Weights of a small GPT-style language model, trained from scratch on English Wikipedia.
Size: 13 layers, width 256, 6 heads of 64, MLP 1024 tanh GELU, 12.2M parameters.
Architecture: LayerNorm before each block, tied embeddings.
Training: a variant of SOAP for these matrices, 3910 steps.
Each number is 128 + 32 x the weight over its row's rms, rounded and kept within 0 to 255. Layers, rows and columns count from 0. Numbers have three digits each. The size before them is the row's rms in percent of the matrix's.

# v: layer 4 attention value, 384x256, rms 0.149, rows 43-78, columns 64-127
# o: layer 4 attention output (transposed), 384x256, rms 0.128, rows 43-78, columns 64-127
# q: layer 4 attention query, 384x256, rms 0.171, rows 64-127, columns 64-127
# k: layer 4 attention key, 384x256, rms 0.164, rows 64-127, columns 64-127
v43 101:131148090146121113181143125095125154140107127150137088130145137123116132055107131136127091074135135101138118159194105104156146154098197192123134115188135134125159097157137137156130127144161121
o43 114:121170128131153186133144157096125095114106168097127096135135175106146168164165158153123132130116172150182159169115110109144220137135075134185077171162148126129140120087117140111110151118169193
v44 117:113118056111088112133177117127125127095101168137167173073141058129065158163158149051132113138141147031118114178128139104131107149106116134117140129115099137104098067135111109110107135076114135
o44 120:122148132121114112137131148191088166115147171079124138132094131125106138134160114162125119125117144114154149143150156109141112152104099141201170159145115125118087140109168112146153083133156154
v45 103:123106122134173101119082148061092105121160157082156113131098084113153098091148100126083133155114126142166136160087137115113109065208115165112149140046129160128109078138165052090114150098144092
o45 115:185132109140111133113150092131116175133145166152137111143129080073069153139158077114137134140103092151143105128036179117099093161186142182167115133111083150155121171103121115129104165037147133
v46 103:186156196142176113150126131104091074101141116088125129066098063137101121164183104109100153069138098158143122132071142186094113075127093090121095214076180144156149151124135085123109164136141135
o46 115:156082148122174090129164135133143091068187144139134174109136111135159080134116084124181137049129153148162070126077098069086064153138140177141102164099159105195091111105119131154160154090151164
v47 109:114129159063111094106166125132167170156110108126062115147159144149142172148113168181182121127154116110133150139130153148133172221118131094120200145160127032147145126123074175148107124136156171
o47 124:117139124148136142054178169131205136177102139088131110124127182126111137110136180121116184160155124132123161166126079140098125078140134070136170124103146141130179075129110158161156172142179178
v48 102:163133167083123158140103121145116130170073100103116111147176153143199088100123136139119122078143071202066109167135149150107109167159096140148116159116180112123145112106106107142092048071142161
o48 114:162088167066143113079156080126124055108172110082134149128179119121087113098063160180156157112165117105102116151179121110161103125111158091145098190080151147106134096127134071113155100106107109
v49 101:129193086130136093157147128131100082146139166136172194138123134074095091159153129141164129133151127150103099115167114077113179131138208138134158126199132140108115173110139075123136114162092090
o49 118:101076121134182112131121121082103121144194101137093114152098086102102125114177149066158136048073121082190120117159072109081099184160125103168105175142119155097135080149141147157129177133150073
v50 104:147069134136139150142136121095078123157137163090142201131213180106142099167155086144109119172116166134107121084133115086166128152124105086092128139175075147120128162103123127160146110129130127
o50 115:150159131113117112204061202134164112086141138116176154112099119099129081129163143179123084126142152103143117116128172132139151139127125105105131087142136111080117105130179122119112165101053153
v51 101:136148121123125159155153078134144122109101073097101135135056142087135147118084192107103175112149145087138098162128142183140055110127100156149161114100152104113160177179097151131139142081131107
o51 116:142132135119139123144129171089118119138100125125122110137083160106139096139138114126138164163110176106085153124142151181107144142106091158141132208108085177148101154134158132122109108084128180
v52 102:182108119148106136116153119185085123130101132135111073123101160127103048164157131170174156183141152118098134157133126096090093141138137112127159105186153140137142170104096137124074117119170117
o52 117:152122086138115140140140114146159131149114138165118124104148109087105125159191130131156163106149141186080153061171198099047117111186119141113114125130167135102133067107110118116114166142119085
v53 100:165124097130140095134110107118132136139161172098084106167089109129143133178090146124132216136095140115139149129144147163114163173097119112103103086077175164088200084095101166143153167107145091
o53 110:103119139143090078165158070142099132121140183126074122156119183102152193087096185164088150065148080112123136158155181106094099151105117147136133072141175121195117107110139146153117152143074110
v54 104:158122103102131142103116167136176098175153157122147138134070183155137134157118113170164082087158148122201114121123120101148160073129142079116086116129104118175163111205108091075136088098127183
o54 111:084134132140154111103154140128119120146141092181130154140132170150099153158139137079148111083148157082115179060132138081160131138115206145153148123163198115165126182131137192144116125133075072
v55 104:154066155162135218116172156097148161169089123121095119106148155126116098131145108138134073136154164093115165127144125162161117139103139097124094084099118174163069121066149098156141131148097145
o55 116:125083128130126185134104080123069157095100170092115089185112112121085095101065089193134082101122150067139068153090133130147160081105113155105151141100035161104083106160097135130060096062104103
v56 104:125089164126137107122137119167140161180095128101151131192139062121126148088140149152154187153192151132161156145120065142179178080151070090143074144106116125114162090166114152132070080075139140
o56 116:057169129067158109096112126096101128103162207166154155162091160122079175095141148145179146105099149088115130077116083187140109076134086140121173157149173114162139210113144151150094067104146124
v57 098:090103134112155099125084126111145118132128159079148075155105118101101171084108158145153108123152134140120059110191129069145147125173117122100164148168063158149179134161104126141140155158162114
o57 110:179092096109087124112111115103108156130101069179160144133111128126153072132122088121166121147179112148095079105095158112134133125143148118143087099127147116176160146187133131142146141157117134
v58 090:171112088107069098142126130127176061144113187136181207075179121134133122149111180053113168079138102110157148125139131116147187113040157138164120083092054077152074130088138128089139135062122171
o58 108:056094117110139130109098152191073067117228157130108099163138174111119111140076169116106107108096115149180082098108123084118125127061127134133129153116077120102071158159131155112109127115132199
v59 106:108090180155119108145119169112090076117138158115142113163149140129100098103102093107091155154104134127117134128124156102112092174133137116151177126047106077111075170068127119161090145137214172
o59 116:111086106125135115148142116150060139070172069110057072133166092112122104072126094161156128145115140110079152117125130098110093140159096131150149131159105060132134070114103125078142143123117150
v60 100:182058140109185087135104101066090151181135093191154106093170123144113142063149165158185102093136161152118165081185164127077199121129099134096138119145137144128104087154120139077112028071161094
o60 111:158119122101158140102173128126131142127116167115138172113145066119140099158133150171161117143156112077138166111122097135135167149115208075141180097127167114089142089154144141036155157128058125
v61 109:138145165117142161101126131120162066180057194137140157145154048101181145107104063104141120110074166110134125192129089171178106113129150127091141140135157067153105143126129146158098171139110138
o61 120:118167093107142125155116159138153120126095118104114124162101140098174156096113134114137109076162081130124083071114087140180132164143112171166062164135145117130106109102161155089079183151103125
v62 106:103140200108148177115117162115221146121146141148105075179177121151128110104126148070139074125038169170072082084148157085158118124148141168114172182115198160165141145099139156086126119096168104
o62 122:093184054075118140135133109098164178088138116146109061107189176143108133061090162147112098124161120096107168149100132127141110179158117071169094133136133099132178172188142142121141193140121099
v63 105:099149127130156126124152092112138197105083218108139118158118131126131154109143189137136109098124183117160169111104091148127141131129137137084085142174105122110127098169098121111156205131120148
o63 112:177110105109133147125143113087122143118097136117140167121157229154096090150173127129096091148123147132164120179099101110128121158177115135142178136128103117126186120052076077224151155189070180
q64 091:151140128095099162177148169160143125139151122149165137138155152115146088104122119080163147118134107181123135125129130143141152201110086168132143118123123166131113168074160101068138148139130096
k64 089:129136082105103103144120121176177093099144159095130114098143130088117106122107092145144123101188150101143150120162134077160051102061159132148137133090118130185145148111165153149125140158043132
q65 095:057148110153163109121164016101138154087183110179136141116104172179080094162124108157122130167085155152098152135168091158150149153127167137164125197120121083172129094127163106136096146067163154
k65 101:106108146132142094177138112102066126124149125169155158122128110162184111105093129127120149170123099099128090168129110155163068149103148169155096126124140171123117157083159118170137149100072110
q66 094:059131103115143096134141177147191090218085144144108148112162107142183093102121161164137091144131151192095112097112075105088137167116123106125158095094111108131132082150154125133128156072029061
k66 097:120120112089071074114148119162115177091106126111090148117126186144130118120108155125141054100187166089142126183157136140089130145172129122126187143080105133117140156106116107092103153145116102
q67 087:107129133128138074147092126094156149105138121147101129119123134093102146086128078100153135158142099139117138079070153115095136166151088083098094147092125150129162145092109142047092129129117168
k67 089:132161155160170098153157136158140077159118141133145032117146072132073070109051128188154094218046140112159135155146097163118121146161183116129118167125174085178125122117158158146147081162135139
q68 092:116155098118096157144086118086100086123094127158102185104098162153157115119123110118192176130139142034133102116173151117109111128152137088127152131099194148094132109183102133144088148132126098
k68 095:176119116137181060143136129157108137146155145134139153192092143137099154064082134141207129146178121086159145017154135213162135104139147113153085127131113163083146170136180133130104130088123119
q69 096:119166133119150145083114168176176124140110057122105133143110148170172114169039194157042105094122121172088141139127115124154138102134123126183132140125119152091150121136137060108105140149161082
k69 097:095126130139114083105043131111115112142100163110144126142084093080143156110120142121079118144144115167101114151156107087126134186164140147121138143114099149164119170105086088128122094154113086
q70 099:075094104150179120136119170139134152106155139153127161083150102141138124124140079120182129114139080150188128075113089143068124143145127132188159101120147104187089090078112179126098151121136091
k70 097:066136097085112132055115135090169119107119157124042127137106141133099192156112112094107092099111105148132193112120148190139148044122119131148120140109114167164157081154138101089152097153126112
q71 095:119125146165131096132125053121065115087123078114116145091147110175141105091122192152138181122132190145146118071080151092133153106119179069074089119112111102145108108110113097103094081105148125
k71 096:090104169148152111109116143164090119102100080137115178172182098169140107115103128115108172120131187164128154082096105085142135139091119114126147134121168159159134109113110130094160110183165120
q72 100:100162091131138162139170121203189121112074160181134102054119160124114078143192107128142150158078120153097073138074082139135120056135126165143129147125178189152105135111064080075069111141174182
k72 101:126092165156169140118083106113104094136168137194002135133123138106111128126128154183116149172156199087089157119132147100159166075083197124105133141099175148146156180105078132136054148124174112
q73 101:112147139167133127127072081132107108120115165127173128117151129166177042185161142126135130116121105134151098129158086103138157123138097119126129151104098134102050111117173141135109127104142133
k73 095:120149144074145154129132124079113130190145166140110158126145088116166132119104127143174117169123115187153131130146117093177078115132143147094149106056135087170155158186119116091120104072098088
q74 100:138118132104097099192139126106155082135128139083126134132090156170140120101069125124102135094144124131120179085197158139162121127128108070142142123139103140146120098177125081157202139166114127
k74 100:134141051076100066181124150161102148113198117082123152152136151143116147124118124136156099109094119087108177100138129153153127146109111090082146070156150127154169137141151089160215166135125078
q75 091:181157089102082133094096094124099128178151108095093084121108039158124115176185176138154120128119147070183126169094124150137117119154121092178114146209113081108133095103166126188144146128091158
k75 097:050140145120058120161141124146139161109140097120136118129108091134141081133100197104082105125119126083141073130067133089162138116094098149076127144084157115136102118175160147112088133144110109
q76 092:162143108187121069121123134159114171164093118126116166074165126146113085097125149175135087106127165143147116139139071115153177080079057129116106138103113136134076144116186144133118100159068109
k76 095:109170127134094075116170167152097137127151100130110162115148152114151124137120133128130171128169084063103107134191111130171155083103103154107135153108125092132131150083164079070121082133145174
q77 092:132125142107097107161174082145066152103093156128151110115140052082050142128140091162193169142107100117112090061137165173161094181160089126115118156152133171086149097092197100077154130148079142
k77 093:131039166128191101088104165143181116146138154102073147109135126111139156102136149091135037105085170138185127167075094112123095133135133140110127113145189116118168163156209070113098185133091119
q78 095:181104165114110133048106154094143142147143113094139155165165108132153145155158097130039178136052132095130126115114136110099132125125127136122142217136137153116080123146120137128118109105139104
k78 101:185120189152151167090148127161109169118152184084142133126086153140165109158082154181148158113080063099121123153163113139103112142145124140149124156083116142171174053124155118133111137134210137
q79 095:109133091082163155128138158142096122114130116138153182135089170120089145127126169102132163118043161159132116154152184121134095119033174181170146145110127152144123098119193195163155123185138132
k79 098:105115107152176234146025152131124139098098122132067163115128111123125162155174132140120160122085121134099119136166155099098149117055154162154090161094172118138104105118169147161069095091104146
q80 094:074161126204136142140149140065116150192116126139128143172131199167110130166132116108109102100174136163137066191155138170177127094106134098114164149114122113105158122140137209150153108134121195
k80 099:101160181148160150085091172087108110125080115155146130172147174107075106100090140127149119119136113148169136123091127112093095085051181232134092138085103124045190125152127088144153115113121169
q81 094:093121166113102087129096099079129110078123096130123131137121115105128142086113164143124129102139126147140081134090136146050155197157102064086095170192102118172187103122182098189128095088148141
k81 097:137100155111116115164120091091147110117165086093073120142113105171085141166132154062187122179128169072086126088144148114121129156144135141180114122117079083144170126095144190110105134072097140
q82 095:135133148142165097152175176113150138117107120110142132135157102088124151141113177122076144086068117126154097124127131097117168139089195109194171070155072139091176187132177127106080093139117152
k82 094:137139099143157133124112141166136079174106070113078153089100085053150165163166134126086119138118147175101154119143114073141075081126156089133143108095079159105140169157199118159134115163118122
q83 094:080168120125109118064082160142177116179150153133133086094094130163164109040134073096087143137153193104084127142147111158122100149073108140124119124130148131107156127134089174107145131145130153
k83 089:111127073124187169080159156117139156137137154126136118112124167141064098039161123165128188155115150067131064139108125141111111160126183085096120129166122131077169076175153079094136107139115147
q84 094:154119135089148103142145132153098188096143153174090178145129068173140117130107114082142106059104168111104143127156119102097116134108165132134098183119159100121049100118139116153039136103118081
k84 093:161178135090124122138150139176126113192117135106122176097152145160113161107159175090142141104084087101102155159175111146213127139101153108127138144102125050119098117164153126141116149182161107
q85 098:150064092124124065080100107103163162101160107084159133068087127153106181169103115154086150089127096143112164114177150101125205104189135085097075111126122139117135110108073098156204110095101168
k85 095:194129128127115086151113192086163107121123122141110111179142147056139125153120134150149174140135125226140139139120112149128165121119114164091180054104071166071078147131126122149129117100119138
q86 091:115074047082041100098111131180049178106176139112160112144195141136130143150123134160089086117092075136099099075140171114134153105153123116159092091211147116153139155131108112158121137109119096
k86 096:124172104126173155123113118120093106124071180127081142170191135197115135180103165165121111168109135128120154127136115164130162129127083146148181134115141097151107135073206130153183193091130120
q87 090:175122120140121104121145121127128108119127172132122128041093154057145180085166119180111130123165170155173180117075143100114156115130110192165110081153171129126125130133168135137150133102062111
k87 097:153117139094119156149175103097189103148216122159108224133087116104137173165154128139104067128097168103055150129096200178083082147114114205093087117178178104133080120133076108156101099127068049
q88 090:127068097154058138063099093131159157104137114124143071162132128135177145071163101066119151153121121085124210095112160076119140135107109188154163137130127142160153134101156145180098094115131099
k88 097:121108091123133133104079067118145128192112142147107112108126068134145129135161126128176159213148123103150193138152087082062082090150150108130164192142153153133122141063144146153080079143121142
q89 097:135150119146151122150111174159085141151125070234137115138142132100064122101150101115146124103179132063197132158114160101105103136165113131160164123102066086054099151149147145124155076110142128
k89 097:102122108118170075126149165112126084064094114133119082145134123144110162069135106106068181110166169115130176151062112158123170087181147125118074156111126115113169087116120135132089146093085133
q90 096:108129139115140129122195152128159142146114125139143176083091128120137116108153194176119109078168120069131154143137140142114078111135129157111192108107097156169171056133129119200107158114160168
k90 097:090129151140144132128108123125099125085109140127083118119074126108116127180128119164162160117043149146119176175129110167139096133152083130109139088110194124165129089088053097123079129115146117
q91 094:146155161100078127150100134101199143100095159156103059125122103180095170148159125115138075121114144124165078125093173165109061102170123216123103173127129133153156109120109156118109159121092072
k91 102:131129162127127147164136147130152073111159113096111100143113109119092151128093164177148132134178118161137145135152140187184121126218130161169087162137082140127176133083127125132156166123095120
q92 095:099122136125110116107144095187065082106153149125133110143092218069135131155093071132126107119125155148111136111108099080057176114139146162046122163100084150089138122110149096152102093209118114
k92 097:106152088091116102088104151170062078090122143146117133079177103107118134121183184132137122121163142143136110088120073176088111107162132163094157109115107112048038046124166181159084088074138154
q93 089:178130136176081153050122136166164053096097111150112117126109151093159105145129125114134137108169075137120147151110163203175082173118146203101144142097108129091093142105125090151138097121125117
k93 098:137159160121028097111137050020166081158147086086089143132152132155159106179154130120146151108148163091133104142174187176112126152132187094113128149170155114140085149143091118128188123111132125
q94 091:101127150152119162171124165117108127159107091135163107090160073143144119148119132148137144142124121125172141132109131170121197115150136119104151158077107119151130174133075132118145144140134141
k94 088:099128173155146119119099069123165131173076114203135143109105130116128132120152069123107131138124131102082054159083205150150154102123113125068121103102120120137161166128131219069167102137131176
q95 090:076109116161061162109113098121184125169125127130093115102138181155076141131137146103137109106116179156104173085152096131151095146156144140159093125099116151144191161184112119144096110157066076
k95 097:119152155113149116111113100180189120116152142155120155112106168085135081118143098106118123078148186155127138149114108181115157127133154096195150107094165177149149121167188207134102122140145054
q96 091:141163139085157093109107100139143108179159167128120203111201115146132139109126091117117145097107114145121120149164131166121130171137187146144097141131152167134098120164106134112109084087053161
k96 097:145168131141163094182093048156055087164062141157087183143139138127125117209114118171174081112138082176119159149095111092097155192163132120148120118089156077119117113127164139108162080134109167
q97 088:136123134138104174083182128121114107114120113146110077148191159101162121111115154074125086168131172107113095090160037150124095108108130170162095135157123141131154165134165167133162131089123154
k97 094:096167126107122190155154162118074161120168105082130169081073127146163115070091130130128206096146118132140144092109052124093179087109146137128139130112150086103140229119137148149145116111143108
q98 096:139170127174134091119107087132152119149160119184065144118155133186091133096105095142180108198176144092130107102106193044144090144136193110124109111092106064129142134082137116117116085069124121
k98 093:177097093130132141164148112171165070136139126159116074095127159132128112145165129156089124133139102144129144124140157158184125116086126157153150178141092115132094136145179117152133131129118130
q99 098:132171141145123129131080098125121126147162110093214127114122093044084096154072187095157090101171111156110135149131187136090128091105093142066137097098122115131127073147141123095105111064137121
k99 100:080074153114128168140086145169136112217130174141120109120152152120116131068053138119097128132176120121133140102083133144090162142149078065120072129175131128160108089076099122078104021118103159
q100 101:083111146117122126146094119105095040098129206143146145132123053085092103120148149104116120102115097101094172133109123232180138160102125136130152105140088099140156086197144125055152124051098135
k100 099:111112115075130139163147165133127133131139203113103180184092097059139088124159160175192149169179135124185057152163130161127147141157098181162156116173160080100190164126100147099103119135067177
q101 088:111106101085160078144129095153099173156107123168160122155110122105152138144122096144124134162116098111123110080060085159140137191100156040147115150108158080132060140117130134158173152139157124
k101 093:085178169144076183130125076106111168114080134106211142102162145164141167184099145135111136161067110165102146125112150117090089121098162140151119140132127163065106170152140152115132189154139178
q102 095:153202148182107139134147113065116081154163130111119118120147095092125068156118211086084178106099107076101140123109141200139168075134140099136086159115137107124077128167103147107148057120132161
k102 097:153147114147118109143124160164093109116153146079144098126097087142131079195161095179106106102094169090132172121075157172178133132131157193122133118127137121145140164161074180126141125138157185
q103 093:172119135153177169123124140067085157144114139124128201158180178134072141147100114146134143154137077132112106161117102092093131138088085099179096134153054165147145145110158090150172133156136123
k103 095:161168125118156135126144191109123116148173107187175155144199095119188105112108123141177129136081125101132137152013132152132133090162153082154099115135158100179142178129127129129126179087156098
q104 095:110167118135116136140140150118136115097093183184132124157068053148165147129110127118118140151140132107166152117143104147167168042156099145144134177108099126096146174119134121071141094113144052
k104 098:103156110123119152146180138119135146194139204163142134141073065111113181155087117174094164108168133133170099044150103135119126177106201102133120139120092168100145156144130112143149121154178111
q105 102:156090144148117154085136152132152085151084143150115123121147137140097069156122136114112139167094139123068144135132122116110113117137082064118160095137155081162138120151103080115134146097123144
k105 104:078042164146121116128141177165162127158157112125123111136135153137103131170162115190143194193144073104139128090137137116134118072153145069136172062141096120133134116134157103110175112120168153
q106 093:167121162149114055164084112163154182135128115110057135076099123192086110116100155145167139121159144099134105189140089103143125160101101128146118108143095126071109108135154112111085091171148139
k106 094:163104188127171153160150166184166120202173082151045062144139044081184168115098097115117112135088156142184085138135131087082096144102059107138155095133045115130132149196122147100113124158076075
q107 094:137121128169106124179151078218154152156114143153176151094156085145093159161145126115111064127084095112094121114136119115104140141116154183135092120154105118085165116083120141138150108145146110
k107 095:080155185122146138125134147109155122192134135104169139095124155085139140097126151089076105174157149107099109195129133183185104169117161104112124142135148124136132107159142122107081205116168146
q108 094:076146142130117121124146146101161129118178159161096115133098170103146109157152130077146111129068132224148192135083146107162115135067171082157180087159139108151186128098146118148071118096162099
k108 097:124122126186127147144148114167177091081176102112148179137175170106115062109075139157082154124118124145184125147194134127123126135080170110152123118095142147075140114088117110054171117134083107
q109 098:118142156054110163125088166123164165134088079085121126136102068110108084097114065154175176161148122137116130103110127159093110133194209144079176138156108132106062137142145172182151140076107106
k109 099:121086127063141090205150109092118153107071134080124184097112175125131103106096080104191134113100135153135156139141136102099171114162103176113140158198115153059111147149155126184117144151101156
q110 094:146118102137120140104126107154062093126163119123113069136176103088135091127106108093099096074109162089121109143167134180163141190077068074101186129108147110136112091077144134126130122059168081
k110 094:119141138050145128108117081109137122102066092127154113147131149139166075183107145126104139080140128138139104192089180104111179104178140107082118163112146109155110142069186148158138113111126158
q111 092:079125068164144162112173133116122107099118144178163117173107121196160160051156162051164170152119114048124153066116107090159104145113114140171112078128104069095141142171111142164071240121141088
k111 096:118105135087162100149165120107152127123165149131054089175110185137153160114106103112131169163100178095134123163164116128149098191182118155123094151155144122132166173135160161080188162144147170
q112 099:155144191126138113137151112101143127136120196091131096146126121137177146151122152104144083111156124145102109087113148095107110123096146119118102118160139177107098151132137095163129164100160118
k112 099:150081107099148090135139113157141104144098176081115166111164140090098114138126157048176106149100123162092163132131209133123123089091088135125185169138111117128073165112124133145089090106160165
q113 091:111070171109134111168106064077125085128192082152140190114180136071159143150120151101104162158148140128168096153094139093145125160130127132152094177133122099101176129103111132123110171122098147
k113 093:122128139111198052165115080135164139084119099113126134088127184096117187140118133142104173127146117120159147160099118125085114051097146175134142094126164067139079110131115120149117165171138165
q114 094:106161173167110140112191164146103150098106126161174096141138085137167129116158133121155159120139095109159217100122170174135127132158158174149129058134097188078114098103124122134123134123102119
k114 096:092133061120116127096181075127143144135121113119125115209121117086162108124146083099136119193122173078103232100128129155107112174142131096091158092100086139067105102187142153131181159185128178
q115 101:095131130121124097189155078119078116136129107177149164132138131175151132047215123173149128126143153100111130157134116201107100103102140150124160133101221090119126086121166184112106168126123113
k115 099:137145113108073171130152134042134139115140182142170113111098104114150127094135119156157169094182164143126123159118084124130109094109137135138095121114144145171172144098136156153064098151179123
q116 095:122127141144157191143139111131092133106127074119118178116131119219151086155124129171124164144202163119196121139151150139135166137113142120097152128180107114108168150123162106121080142150060146
k116 098:093108121072109198074074144147149136129049153156104071106032149099125120147123110084144125145155097091095139078134184133178147161091142110118110151194124177150185138143156104157158106137124107
q117 094:115162131080140069108181152141085131118107198115123149140163191156087122153138123156107158112127127143116144126130115109082171147210081135132061172091133115166104102151174131128095127104131125
k117 096:155152185100058190122109153117086096142117092119108108135138128110130104113174215179127098122098104110079142135191163102143134137190138113158142103154101152175079117088157172111118116146160125
q118 093:177114117083112140143150139139082152098069153169094075093145109140117117138075091061139135150094162134126146084121118122173134096080135098147111116149049134109059096162109141151063093119163187
k118 102:135094131118099123128106131211118152123101180125145076122180153090092159100125084117123141140088104113116146130111143099122105117145138102089133046104112100108090133158132085103104085170096147
q119 095:128134082111200160102152142116134116120104108140122153141137150095133088085139144172133074201094084165152172134138164160094177156131146187074104171151132109117099154138138137142079174105140052
k119 097:171142079108119138137099076155078133142136193158117189174087090157173094112124161057209097202151114144108175126129118146136144158118104146128115147139101115133122146153150109098185057118123122
q120 098:083150145131139110112099081101175115150136117139108166113135125149159128119118112173155120084112136159078197122135138128130184121132143159091116142160160166098136158111082114102085085098156095
k120 098:124118126131159104127117124081115118186131124126183188132163194108162072113172064145149128102130136094076185112195125137112159156117162159100211136114129165199156145108131103120150139160104113
q121 096:120138106148192123086153150132136150156138132089154046048112175128193192123127137144126083085106086154092137121180101104120099047114165143156190128170130125143076091122103194157158136143145147
k121 096:101075111220110122143155084175116096079171176203139113102055105168172156103127122183177180113087098162078194110150159164146168158078092136109159143119147039127098113148098130202083160151155157
q122 092:159126174179125125126103079174119129127133152161222142128140176097141127103174163150114090120114142153130094105126178183185134157098094113135128133097117125135084165193097058096113148145155188
k122 094:144098126158131151127133141116160106156110088162191102157196122171179142132132192093123117104133150103123085095109136102135121125105104177140129154123114124122098172095121114132111160128137099
q123 102:154134128164154106114178127099151054141109120094132068108080141092176066084123097150237133064126107180153139132164138131129132116236130125128170184210124101076168154132121160131101129118147168
k123 099:130096155118097110126171082136178128161114140142119119145137201089115130081150123102116180154108175183151157094150107145110156097119138124166165220145113136128163132177113110169136109123135101
q124 093:129157150085071129043134155122113196124108122170133141073162146139155133089131097121092089133150162160052177108064158080187103093119121088059123089157116126156160111102158101128173174125179153
k124 091:141137183137106135103152137134129164112143147133174111154158154063152157164059126149152053167170141090139158105115113137103156132125113151137168127138121076137178151075184083145104157186070128
q125 095:139165152068131117136116071119148123154135086202181138106116188121141104092131132076193128153074095099182116121146118118092123085191184125152114164133131087114149101068148127127192194154103142
k125 095:152154073150117174139082102152118183097125146151177189127150156062137130061117171112133098187115117121102073092175160132139097094153114112120091123118157205147110166190142098138125148111112139
q126 092:139152063098132191128067121117110115127185095155114070116128108092156110145146125144103161123109075149112166148092159141159114167121152125182129037160043100143122130120109107070099081158152169
k126 095:122076102141116183112158205188168148109141146077204124100117104139082117087143097122119089150131145172069177141126166095114140191125109138122125051123121092068140138102131098221119129162134194
q127 098:135146148156167135184099130105161132090186087066121096114132114147129143162096108181108136213141146101087113134114182199129085130134171111163169129160139146087077128125153070107115110111106131
k127 102:157123118129164159067068156094144117164126129124101122127182120066098179102112151170125113080160109116131100083095142098118155156132077184137081095103090091133101141135178104126136187134147126
v64 099:154172146194147159144111100180169158079126102210105077158146147127111107116123111142195126107099136098111155140121160160124135105121182141167057115126122112131066108088111180182168199179074148
o64 091:109125052079151110157139091099150104137157126148107164139108097088128172170130110180114114148161035124156053113120117089109078129126139068135149123117118179168158124103130108149123088091152104
v65 098:134047106104164143160158117120104128075099098128126122134124129112140176092140128174065137166145088113216162168106144169125074102168142093128149169161181153096124157131149200187152117138176107
o65 102:129117140181147076139123141110149102153154165113140103171111114180142120105110126142128134151087143147073081178147177106123077139100160128148127086114143108127137134112112128156137150101089129
v66 096:139112062147108140131103199145126162095088166100144158119102151185158167101114116156123107102094181175104141137175152151135151080161161135146101128052071132100107141087151137140121136093105179
o66 103:174106140143150127096098134132124146118139125165144049157179050118127128079137083108114136152154089113111194115105100076132096166095089172175057128130157107125136128169082130089178132158078158
v67 102:121185079174177143125118111136124129107107109145116069078168144156114156156137144126165099161177109209147165107072128105079166116136146150084123120106144112098159145153144149104132148147136128
o67 099:109162152146158109115125097127142163145120146134111170169087096089172138128118113120100119062059148090137120123183144180139108139134117094190170148162191138159121149113183107120153140158109121
v68 102:141099168190083112090167079173090200083120155150074180132130162132164124159157117102123143100188129169109084156085110198119089135067104150089129193148128069147106137101088183116113105164103116
o68 101:113099069136101139089102179070175090128117135097137088100100083090132155056124115153157096139091133148142174094149161095175193089131160131148123124120121159128084067157107143153107139083195120
v69 106:077108119149132160105114190131112158106131130114112118120118139107145143131150167118197162154112154140122110113130137169087182142139121140153088138090168172087057136076171110142141134118147123
o69 100:180146115115146103123156090130191137112059149155099103154070114140099090102115110139148162075181095111144164141129094144135092124148132136123138096151145140130187218173104094127126138162084109
v70 106:082095137123139086123131149166161165129159102128143099082162105155129136118122094195158022121120208153144072114128188175080101134114082123099133175134160133168146205117134124124148110050157138
o70 103:143168127125072131120094096030134136071099117164162106138126130162150093114110152086085150066108129110074157163111132076148209117094130134157127124171121120109121106099128149186129154108109097
v71 104:117128136141123168132043130053075150141146119143102094117150113086180121183124125140175113137097096066162151164158189111171118119198153124151102175114118161202174164089153100137088128240075154
o71 099:166154172153155101111191123168127152141082139074133154181135137110075101095168104164087124116137127163141132097184075134131072136135124186105127121090126069109133117132130150140143138057109123
v72 106:118128140150077094090158081111122127110179171147076128169109135182158079099156196109158150082118141143167095097194110125091128153141154148086135135129096103169101130182137077172149144101095171
o72 103:149143112136175142116138173134144177148072125131112133115149178080084151122156088136132121128134129105121184099072132131158137131174104120217088171127123143101143101089121178108145137186110079
v73 105:084065186106147155099105107057056120156178119103114110147074129142142143103209087117143150156139133121100105120160148117149173095094103121130138101084063178135246113184110140129119100125157133
o73 099:165174159089122131154126095144160109148118133142105134070150145127087139156139171145126079055173081166185132084109153194138078098162122144138168139123166104141071140085131146109122177156132058
v74 096:135120118122119088140091108047170092151147058079107149116163107144182128169122074080161177083096191158099132158119144124165150155133193127140166137149126126180141106140136133121129157069127123
o74 094:156165056134142137122121155134150201088146165165136107140137103116104196123106117079080083119194115070164076075126079140130125133123094127159112073130088158127104070132136118128151122127141087
v75 101:115095077144183136067074132101172112099029174131134115131120108126152117144112170099115104105151104128119126154144131118090163071128138047148094169079133145176117054150189160090153082171166143
o75 097:108119150149131161112129122137125122133150136112105151131122116145158081177154070115094075140083152128138193126139167162154088153089070255097112111150112112087113150118087102130077134082129095
v76 099:180133073129126092084149120118102160077083113124150067078131133139140113167086073114085116098076118153055131106146150132113114095161172160132117126128076080092192150128116099153119143103117101
o76 099:079103148159102089126129129110059087135132164121107158114110109142120163041097158128155126166111108037163144106143116109105159176128072104158136201080152139155102132133161175137151099111185170
v77 104:167157163090182151154141068190143197174076096148152161079140105167077097150134163146103174029099142082139143155152135151124098122121094086204136125121111154183148088161098119146157061121132128
o77 098:113170137152089122108180118085128158120126158115104052136142123103191206115158160087124103159143145127109198095150142130146135190079150144112133178132098081159088156164107156125153176132128100
v78 106:129128104073159090104147069126126149129151132122171133128087156171144156087106116137156165147102141138137141102144091064088100115138132104103094075119118045153130148095051106070102126110160095
o78 102:113126134119110096117083150145094090125116137091160125112108089113110117119155131130105172102149123131120109137085160118128119183098123132132153181119169142054094100159156137168164072113073094